Weights of a small transformer language model.
Size: 12 layers, width 512, 4 heads of 128, MLP 1344 SwiGLU, vocabulary 8192, 45.8M parameters.
Architecture: RMSNorm before each block, rotary positions, no biases in attention or MLP.
Training: a variant of Muon for these matrices, 904M tokens, 5894 steps.
Each number is 500 + 40 x the weight over its row's rms, rounded and kept within 0 to 999. Layers, rows and columns count from 0. Numbers have three digits each. The size before them is the row's rms in percent of the matrix's.

# layer 9 MLP down (transposed), 1344x512, rms 0.0286, rows 501-517, columns 256-383
098:546543519459582525558534482471505547510485466531552397498502523501548453468455490512522533467511552519599550493557458483513513530443538491440452478496501526490541490482489502461546470562534412417481481527579490502553456470469528456514481496506482548465504461447452510493512443369550568486495536444512521519512484547489533455496456535517499431609492496562460553454504513553506515459507
098:513524495463514503453546489444540483450505502541477483468452480506426448425475432481521497555474510516448551451444507519504523551541484474530531484555488450452408446445563484478578526523479512439516425459464550450582474563534543488477490570493507438505509519496556529528429529469504498508507481518509443514495437490452505503505466508518512513648450561437458500533519469480440431481521
101:453449473540508479501472530524500506512525498453510503549507566501524586529536529461514524435516466433447496427557501474480454468489486495491479513462547540501450476466513528546542503493533541449518540526486573428507555442524523478471473523494482443481551468538547537548473435399483439518587572594413432509440511511508477481482512464482523558467529530517484474464549507506504483497570
099:495535469427527543522539500489501584514478534504490516485494504554532566516451440474427468511502455475511501549526587480511485460440516532491566460530407551494508510580513513531481509447495504505484472512548567469566524428524471537490452532551472439427467492412532458522527439441546556535549514503452515533512470462482486531514592483488546495517533471461534509444539504478566490482468
091:496629528466464503474460459440531513437515439468487555480508481520489484449487531447521541519532552421524566420535414465540519401522473474554477541574477469549559492415481516518471518455490520487469523506469580556547494516520400541508394542419530528478476564491507479590501553564530485456485475498436488532490518560514421538450458508485491484476510513494545520474538501507409512538540
092:508462480564389480479523485595421561473472552487516531450467427449559577478417515517480472493493562516524501449525497427594456578498428502526551580494371475440481536513538481528521516532524503441566479537471489493502463484479460563479494514450505536516496512475500550502502445477487534475489489435445533557514446484486461485448415546489538536471568512560477407516442490429477521478469
099:450475465515498514496495499519481506468553457511480472568459588468533505501553426510500511578527401489450539461585497501531446428507510466492521460486515478445508601452489563498531517516483527469470514571485535524567472466490498529502399529478485544436524500519481501411517537567498511490547446441566456510509474510481507413529490533464542443424529559443541500527514476549534590541513
094:493498476526450517509448501508465454461542462451516533496549485479449518537475452520350538504510511512491506518458587474533516436562537487558467515521475497516495457514458507494581477456422491512429516459588585538557458495488550471499449519510493523550464511453483440422543508486509531466519489483501496481516503522471523549437497525507499483473471516477559468439519515527470596516508
107:437547605500479537513470473477573389564483496503468468482558456508518503567465511503472484458592463517518538581545500443462519512442539526559502526432446522477472487427570544526482489480497521450523486417495424452526545382508502473456488525507608531541425558507469502471501500493500465488483476480509534533527449502455534525593517532515498405541524449448506565512505488502548456412520
115:497456508494531489497413457549529474458482466462547467467482506528513456475524602525538535530416458455492516502468523475480449485487587500489569424494483489482501587445440534482484517478522511457496534471497537536486475516491578491538500426452515502436519486396486456449498458524455506484529486327478555511464511519542439492511496487531543447598473512468472494496471465508535556491524
103:448479499494495516448570583524492445540461444415504520482516461512497504528566488441508571477514472450476524520579524492512529471507437518516430489519482495515443482458465514537543455511473568472478540485479551564552543447465562563498529552445585458501529521518548500445533491518484528513497484511484403546537533532577442574496484491540488489577460516474455632462495540560518451495540
101:559478532486523488542427563418475477532390488528509520514529451503445553516514460486538510541415609468455600477478508480451493497495506392502462400467512543582476496481503450488479507449475510533516562478567488519555456464525531577534479457541522494508506535464482544567554539579508432516451475521499487452454539517427483572574571490449482516536496558456526484537507546532445472494441
097:526431567462571501472486517485483479496500524462539459458492460502465566498518521486515411495469423467493540478524427504509478482534554530517475482510522477529527492514602537484473485458424476506488529515504537481520593518471561504532525459527465533479462432471501636508487440487579473468466533425506576483411555467471496477511463474429534463639426529540526480536509443509497488467514
107:479508527594460516527486467536518443540512406536527449538414582488537471454438546495463493484516536568447448488508493497552559488526428527439557453494427548521448475520525567584554549506471533556449504510530519486584493507459490490492510497597521459533534438475500525431444584566489492521505472510499482514545387513427509541456499553493500503496487462551478532548502531515494519483549
107:446569431508463509560420474514484502512556543469495513522519450461416563431593460507476517492445471465537484554604446526470550466501514515518489410523512515530478497453487535559506527512522494493550501507506515475490485560496443518564462486516502498444520444489481474516436524487486522543460452696562510490497572450499473513514482468477518471449520452450455518477493449568497414517506
093:548587477496461521509469553493515441473494476480535465539424524574490460528400543512481536438490479516532478511523440509487436464560444526499458483441532499582514519508482474558531541473525510461543443560570488548531496455529442479471457502475489437508481450509483497476470478490520518425484513549466555470450500478469578563556572540499551557529527502453505506476539531556470427459451
103:534523471565541486413468567529516576498469495473506467518485508434522502496454449526504492500458500469499487522461489578527508536515516465560515432440544544508506444514545466457460572498546567429516488538442523466483490465509522493472498511472522518525491434529497502490507548535474451459447438559500482551535474534555526493495480493468452479501451459500544564534439575456569552503501
# layer 9 MLP gate, 1344x512, rms 0.106, rows 502-518, columns 256-383
098:497473476518501452445528454455520504452539541477486491521527522433491484500486492428522524523565586492529544539453498445497500478483439477446450432525454510555492487454490431468495499502614441507458554528511580448440417435548518460516539457499540491534494425477480525536554434453503534532540424509481457450521534491446546523525504460512563418508540527557511506427517466565448577550473
108:513509457464587511498528411521575525582430524474496548528478519464570463512564514547493480540537500486506539462447469425516532432469449492543481464463524520482420556503500545523547478438532503469496440418476575510499527466482480567538482511522512462468528415468481524413482518499473527538480512471476509560553526497463518552485564449410492509528467550526441484508460481487512475482506
107:493498473460508419528576459534487521532529466496517461563473435515491461550552470473462529556486499462506444488472471482512491551578530511533531508502555482476564528492533490503498481411495449389509546535530420510521459448485444538545519556561554501479594476511523539535552564473460550488534485429572473470504533469574485510406498524504454543517483500478449489458540487494487493471526
099:521464497462559465539483503548484567496416571503496493562497500585449565417450455433475478458539431516457483505487497532489450516479428567518521505438458521516450473477488563501556537550509473427507539495485516453553458484495411543467406440507544501524526505490503529421566495477516494540436427492488528528509570510509458533480513525469518548539479400568459483555477467501505528463588
104:475512506489445510487540496488459528484481494549529537502408518469487517511456411481520545525542522428472532580493541540443475530488535523489490505487582447478406523542531520563516497532516535448545485549480435519490410470446498528527509469456406521520493572533519484513489517524550534521483582518498546482486492551448501473537437418392497462534534532543516499509447547449572499563512
101:437467481541436519441474470564466484466555465494486447582522455547519499428424546439545510565550569477532485508536471530561542480525496491462449490502487497547546511533468530485489558517437486493515551502441489490510504499513450610500507458469502511484538502485496384499594566456538454543470484497551541558547563532563497568452507523511467472535489549552453479469513453510474557557532
098:484559470501498500460564471524540415544472549393532573459544451535471480504539552536471526463441498544568498493622503576461556462505480392503483528437475528511466516543420494488505464410515569467558501484421535503493532434469509518499461503576479453547505530525473499486486522461549488573535561531425477511382539437442384511516533483484482501508530431500466483509476568487488494534438
101:448521548424513516439511488462475462561498488527435480601595524531503492507488500533399558487507509515488542508462497592482511543445506432458436511461473502503491523472455451490465567422473458451529494502468537567462517493516521503466489481527570459480551552523463566492530519485583506497522538510479497462548550449532485540524540486504511510474507525463434548475472509364467533499565
094:485536462477486544511496534499477490590456504500496502456520474568497519522462519506490456459507505530467447461509511572513494507429489539517451519454511526510486466536497493489500442516442481502508447513556527532484531513522460428460472552550479465471496514572493557538459511471564414504498558608486492397479474449486557549500464515520449532416471502560487502507513529538474524564505
093:472502436532585507511538522494508465513453441502479460572534501449475559488464503515518614523510519483491465532574515539419518440468534453569456473523534491548514514449500545554529463528506478507521470461515485474518447550453563473564597470464513460499490469495445511515463454462518563511486507529523430433457502503481469420521476543525420499538490492500508461499484497475496492504499
099:476476490441479433465488430472522476540501462480474517531500514579531553615465520532467462474488542487527498515480455533496405517437510511565578507514490499439525521522515444507452467515563532488505501462457505554537552507503459461486503461489469525434456465503535535510538474405473523504504482546507516486516530450484530473505571500477423526488533487487471515456450523553429455508440
098:472456426452515447500563518441475478528521408482457469493458496530471520444502517500528506473471485507486489472539517464501510536481544541480505498509539516468499451445521493498495536507528442461511475635476510482563472590506422516492551487447566484572481481554443430552536396482545482497508501504484484513480512520481477487457548507491522502483492503496498508532476432532474503535490
106:454496475408569467498496535512511522479500487426461470498543544545601484412491568467535530488471465521533574503562509458511528538417560487491513474485485486522439461437535529444475500518496461498478520543522516459497597487561524526433485493538441598408511424530448473447560467445485474434522482488601446453517476534483454503545574454486589479490548474536543452516471537558485476522496
093:512527477465501513526461488519533510512534505528549539537497525560458479542523539501461494528486464534471546506526487473505448516434563573472549474424480485520495456520435502505522534537454488617492460505432566522486499499486503499550525436439495517486500514476517424471509498491522472511489525463542552462471505506522505567575470451498485448472603496467453465430444529569537562495549
104:514570524510497523551474515504451543477457448507381469529477518430515494527590587447505536496468409502576516499469498477470497520534588483518520492483537445532541535450506579478479500505428522463437456517514499553458544520466428428529566442549530472594633467508540540458598536448460510438587517532486560590474504489511510506476559537504498470484564480490484490498549486475437465513488
104:601452447507520452465499468501474607496493471562517553499443465444483522445464505478420498502521507486473541529554532494451518542495464502443478442387531514464614469534557466485520463458485550495581468535533496534520455555375466533523460506459499534463479534468464500397516516551513519453502499589513537514499449485494492505514477533525529597489575483469465546477536546524441544444512
098:482453508451488500577443495571530536485537550433471570539527516502568457536569470542503493406493449555520569442511526466515594446448532535557482524564431539471528479510520527476481522516493566449526439518417453494595520593551402554478541486540510471557512462511590507558469565474520486491470468522512504507517521486503495532554510460589553453571569473552487469481442485534474447491551
# layer 9 MLP up, 1344x512, rms 0.115, rows 502-518, columns 256-383
094:453486452402506491536480494439482450566441445473515460551486458411497498489491444498502555489542510535468537501525462509565439448479445513476514444500553576566558450533500468523446520468521523511529491414553513501490490535492463542530496522463552521451470462553541589532493566480479460548494519450432513505463511521551474492465453518534538559520463523476463465490476479470418506484514
107:547509565434488475568515503519544586460509517489503505555467444484450544573538538449540529411546461519456546482608498504422555492499518477585498551518543492530502468511467556489569529534476504461471573541536494504495522480541586564553495517495458495488455536586506522544532440541499513497501454523513481494512505370463455530499523472435400430479522453438469446487497524437412439478494
111:475467589482547480455482485557553496489509465475505499491515484469494490478435533485534466515493405467490468514543555434495486504482470518536445543457520531613471502553549470542535533486504491465513492409487470564467535441513559454531519580493520528473497415458543522459574459500501484483514510549571494487559494447502474501548536489471501464523484545519440494514539456549496489535510
094:511502505552489581552514416480453497543524483483473509592466491541453490453495494498521479448530530553525531509514532433466498530434451518528568554449482533569564449408469510514542553538478562495532472409447416479517481472500521488479414494524502540528496521531479564503541466538536482493536518528544509522476506491460466500488564502531544495512508475477524499497462466483501487426459
103:493528498439492483492495490472538510533502533504484545563518496546430531561515501539525440477571488560508534441513430445551455567449465500557488542472439566463564512481554513531492525524567507463496516501511511441553543496492510508538454555577532556475548501494458508454519526482426474496526468555408445483519502487533487508432515463511448522457521492463495404475520485512453492466512
100:466396539468473516481520461530468577569560511488470455495456507540432464480517522420422502494529485503450457523555527494572511531430374448538534466544503517496504544503408521444469569523481500409556513472472521475438444540503515545405506574530472571444524516438465460483545515524525481509509497496612531467491445498559474588502493522486514429523462441461499471484547473509547510525615
099:487528513511509480504439558517580463446540452483551484488476516519508491492434531457467569499533506497504475597484476473533544533541509484491480507506469500551464510512600449457563544446480565529505516506497521498494477512503492432476471554480483492479567489444538400483502469479462497475458448498509544551474538467541553487451472459543502472448530542512555491483505525536465511496466
105:544465464510482469512460465515447425529452440506451474446512519584544440516401469547448463447528482518450541422450460539521501550455462479510503480519422509512517521467495462547515552519438458453516447497446466423500472476551458551439502478443548557421538517543462512483492531472518449540584520465521555487479521455573535501476498536494529438585502500503448534540521499496481454579542
092:519546512523540462512448570527503478482493475501500459482520543545524538527499449466398489460563506537522498506485562504506482532527532494510385599484546520514488548528494501503473551548501530448492535479510539504449545458534533556494527495519449466439542499601542459484533538474518509549426604598508476540436533473518575541455469504481495485507471559567568474444562526467521437527557
098:550464464420473421527493455561429459489489405460462469481532500545500519490521487495535524517512492449492454571511469622483518513512524506539517559505495515576515497478495476504472526552607427512511549560480464568468473471483546525561511500457524537524499530511521500574479537533530568502464508468470523486521466516532472512510518521412464460445500476494595538580517526434518559428534
101:508535421563516514518521529501532488535508600460539562514506579503451457499505472541512506512493618460522537486553491455447465428494517439556495549486590504550445557466446465455516440524493459434548546491513478578537562508531474501526513486493512516464469505481465578543434543485451497570571587464489515485506545484457460504470555518528494525471529518476558523469543546513579519552524
099:510546484473530494509568504462497437406468467461520565533461431484454517507544454449533493534546534482441466428421487498468456459554490493540521533460506484501479517505563527474502515415488533561508561517496423435509546538563414447521474497526545489506511526524473551521485453559507498422466485509473462529502426515525470534538520528485440484427496512482503464523457472468557446517482
105:578548485458510486446486437545504488460536528482458542514516427486494423520505497506476483508513509507470494506408473515513535472511471485555519505451499569493504440459545509488464513552451551455463489484503470533465465554528541430498535517503468519465428520471554502415466478449514549478487541465422524488498531457478524492537446539432426457484491457526543461421545470530523535521454
097:452433512529431514517597463520535499445461553572502486490405483569548579514536453480500487449565518551539509535478484473514441533548531523572522464516502463451460470524492517498499531512480507503583502509495433542500524478501448481503492548535555538498526454465462522536490475468458520464562522495464501541490473426507448513501558538467534509548497523509536456572487530463498464486503
101:500489548525496536463444460565505470453516444494469445551481432531476561557534548537590476549515531500482450479443401579488498529528489549441453469534502509523419446430524480465486518495460485463534575443486539531562556417421530488381506438467544496507464475423494517546466482560498445502531472582485482509473492394538473496475489511511479460531449539503447503509488539446566540542514
115:475527500489467489492503491474561511505465451561525535491452511483505540402463496427430523556543533549508533532467513456378509489516488462526486461485519554509494453529566485448548541480463566571543488488523461561515440564495433538530428486463475549497500503540481468525452517562515429520539503518531482503500439448465437491461521504544576530441476524520409539551517448554449450454532
102:516531541443558552567592514449529416576494483464519431485479541461502481517423510533541512499504477442531541502453551541501494454412473400530487508494555547557508487423419466547477506503491481509522511435491477481514556438515479439539484521560540513549508522560580506478467500491459505476474525461478437565556490507536546552525532564510495477479593502488575519440495500525528517553483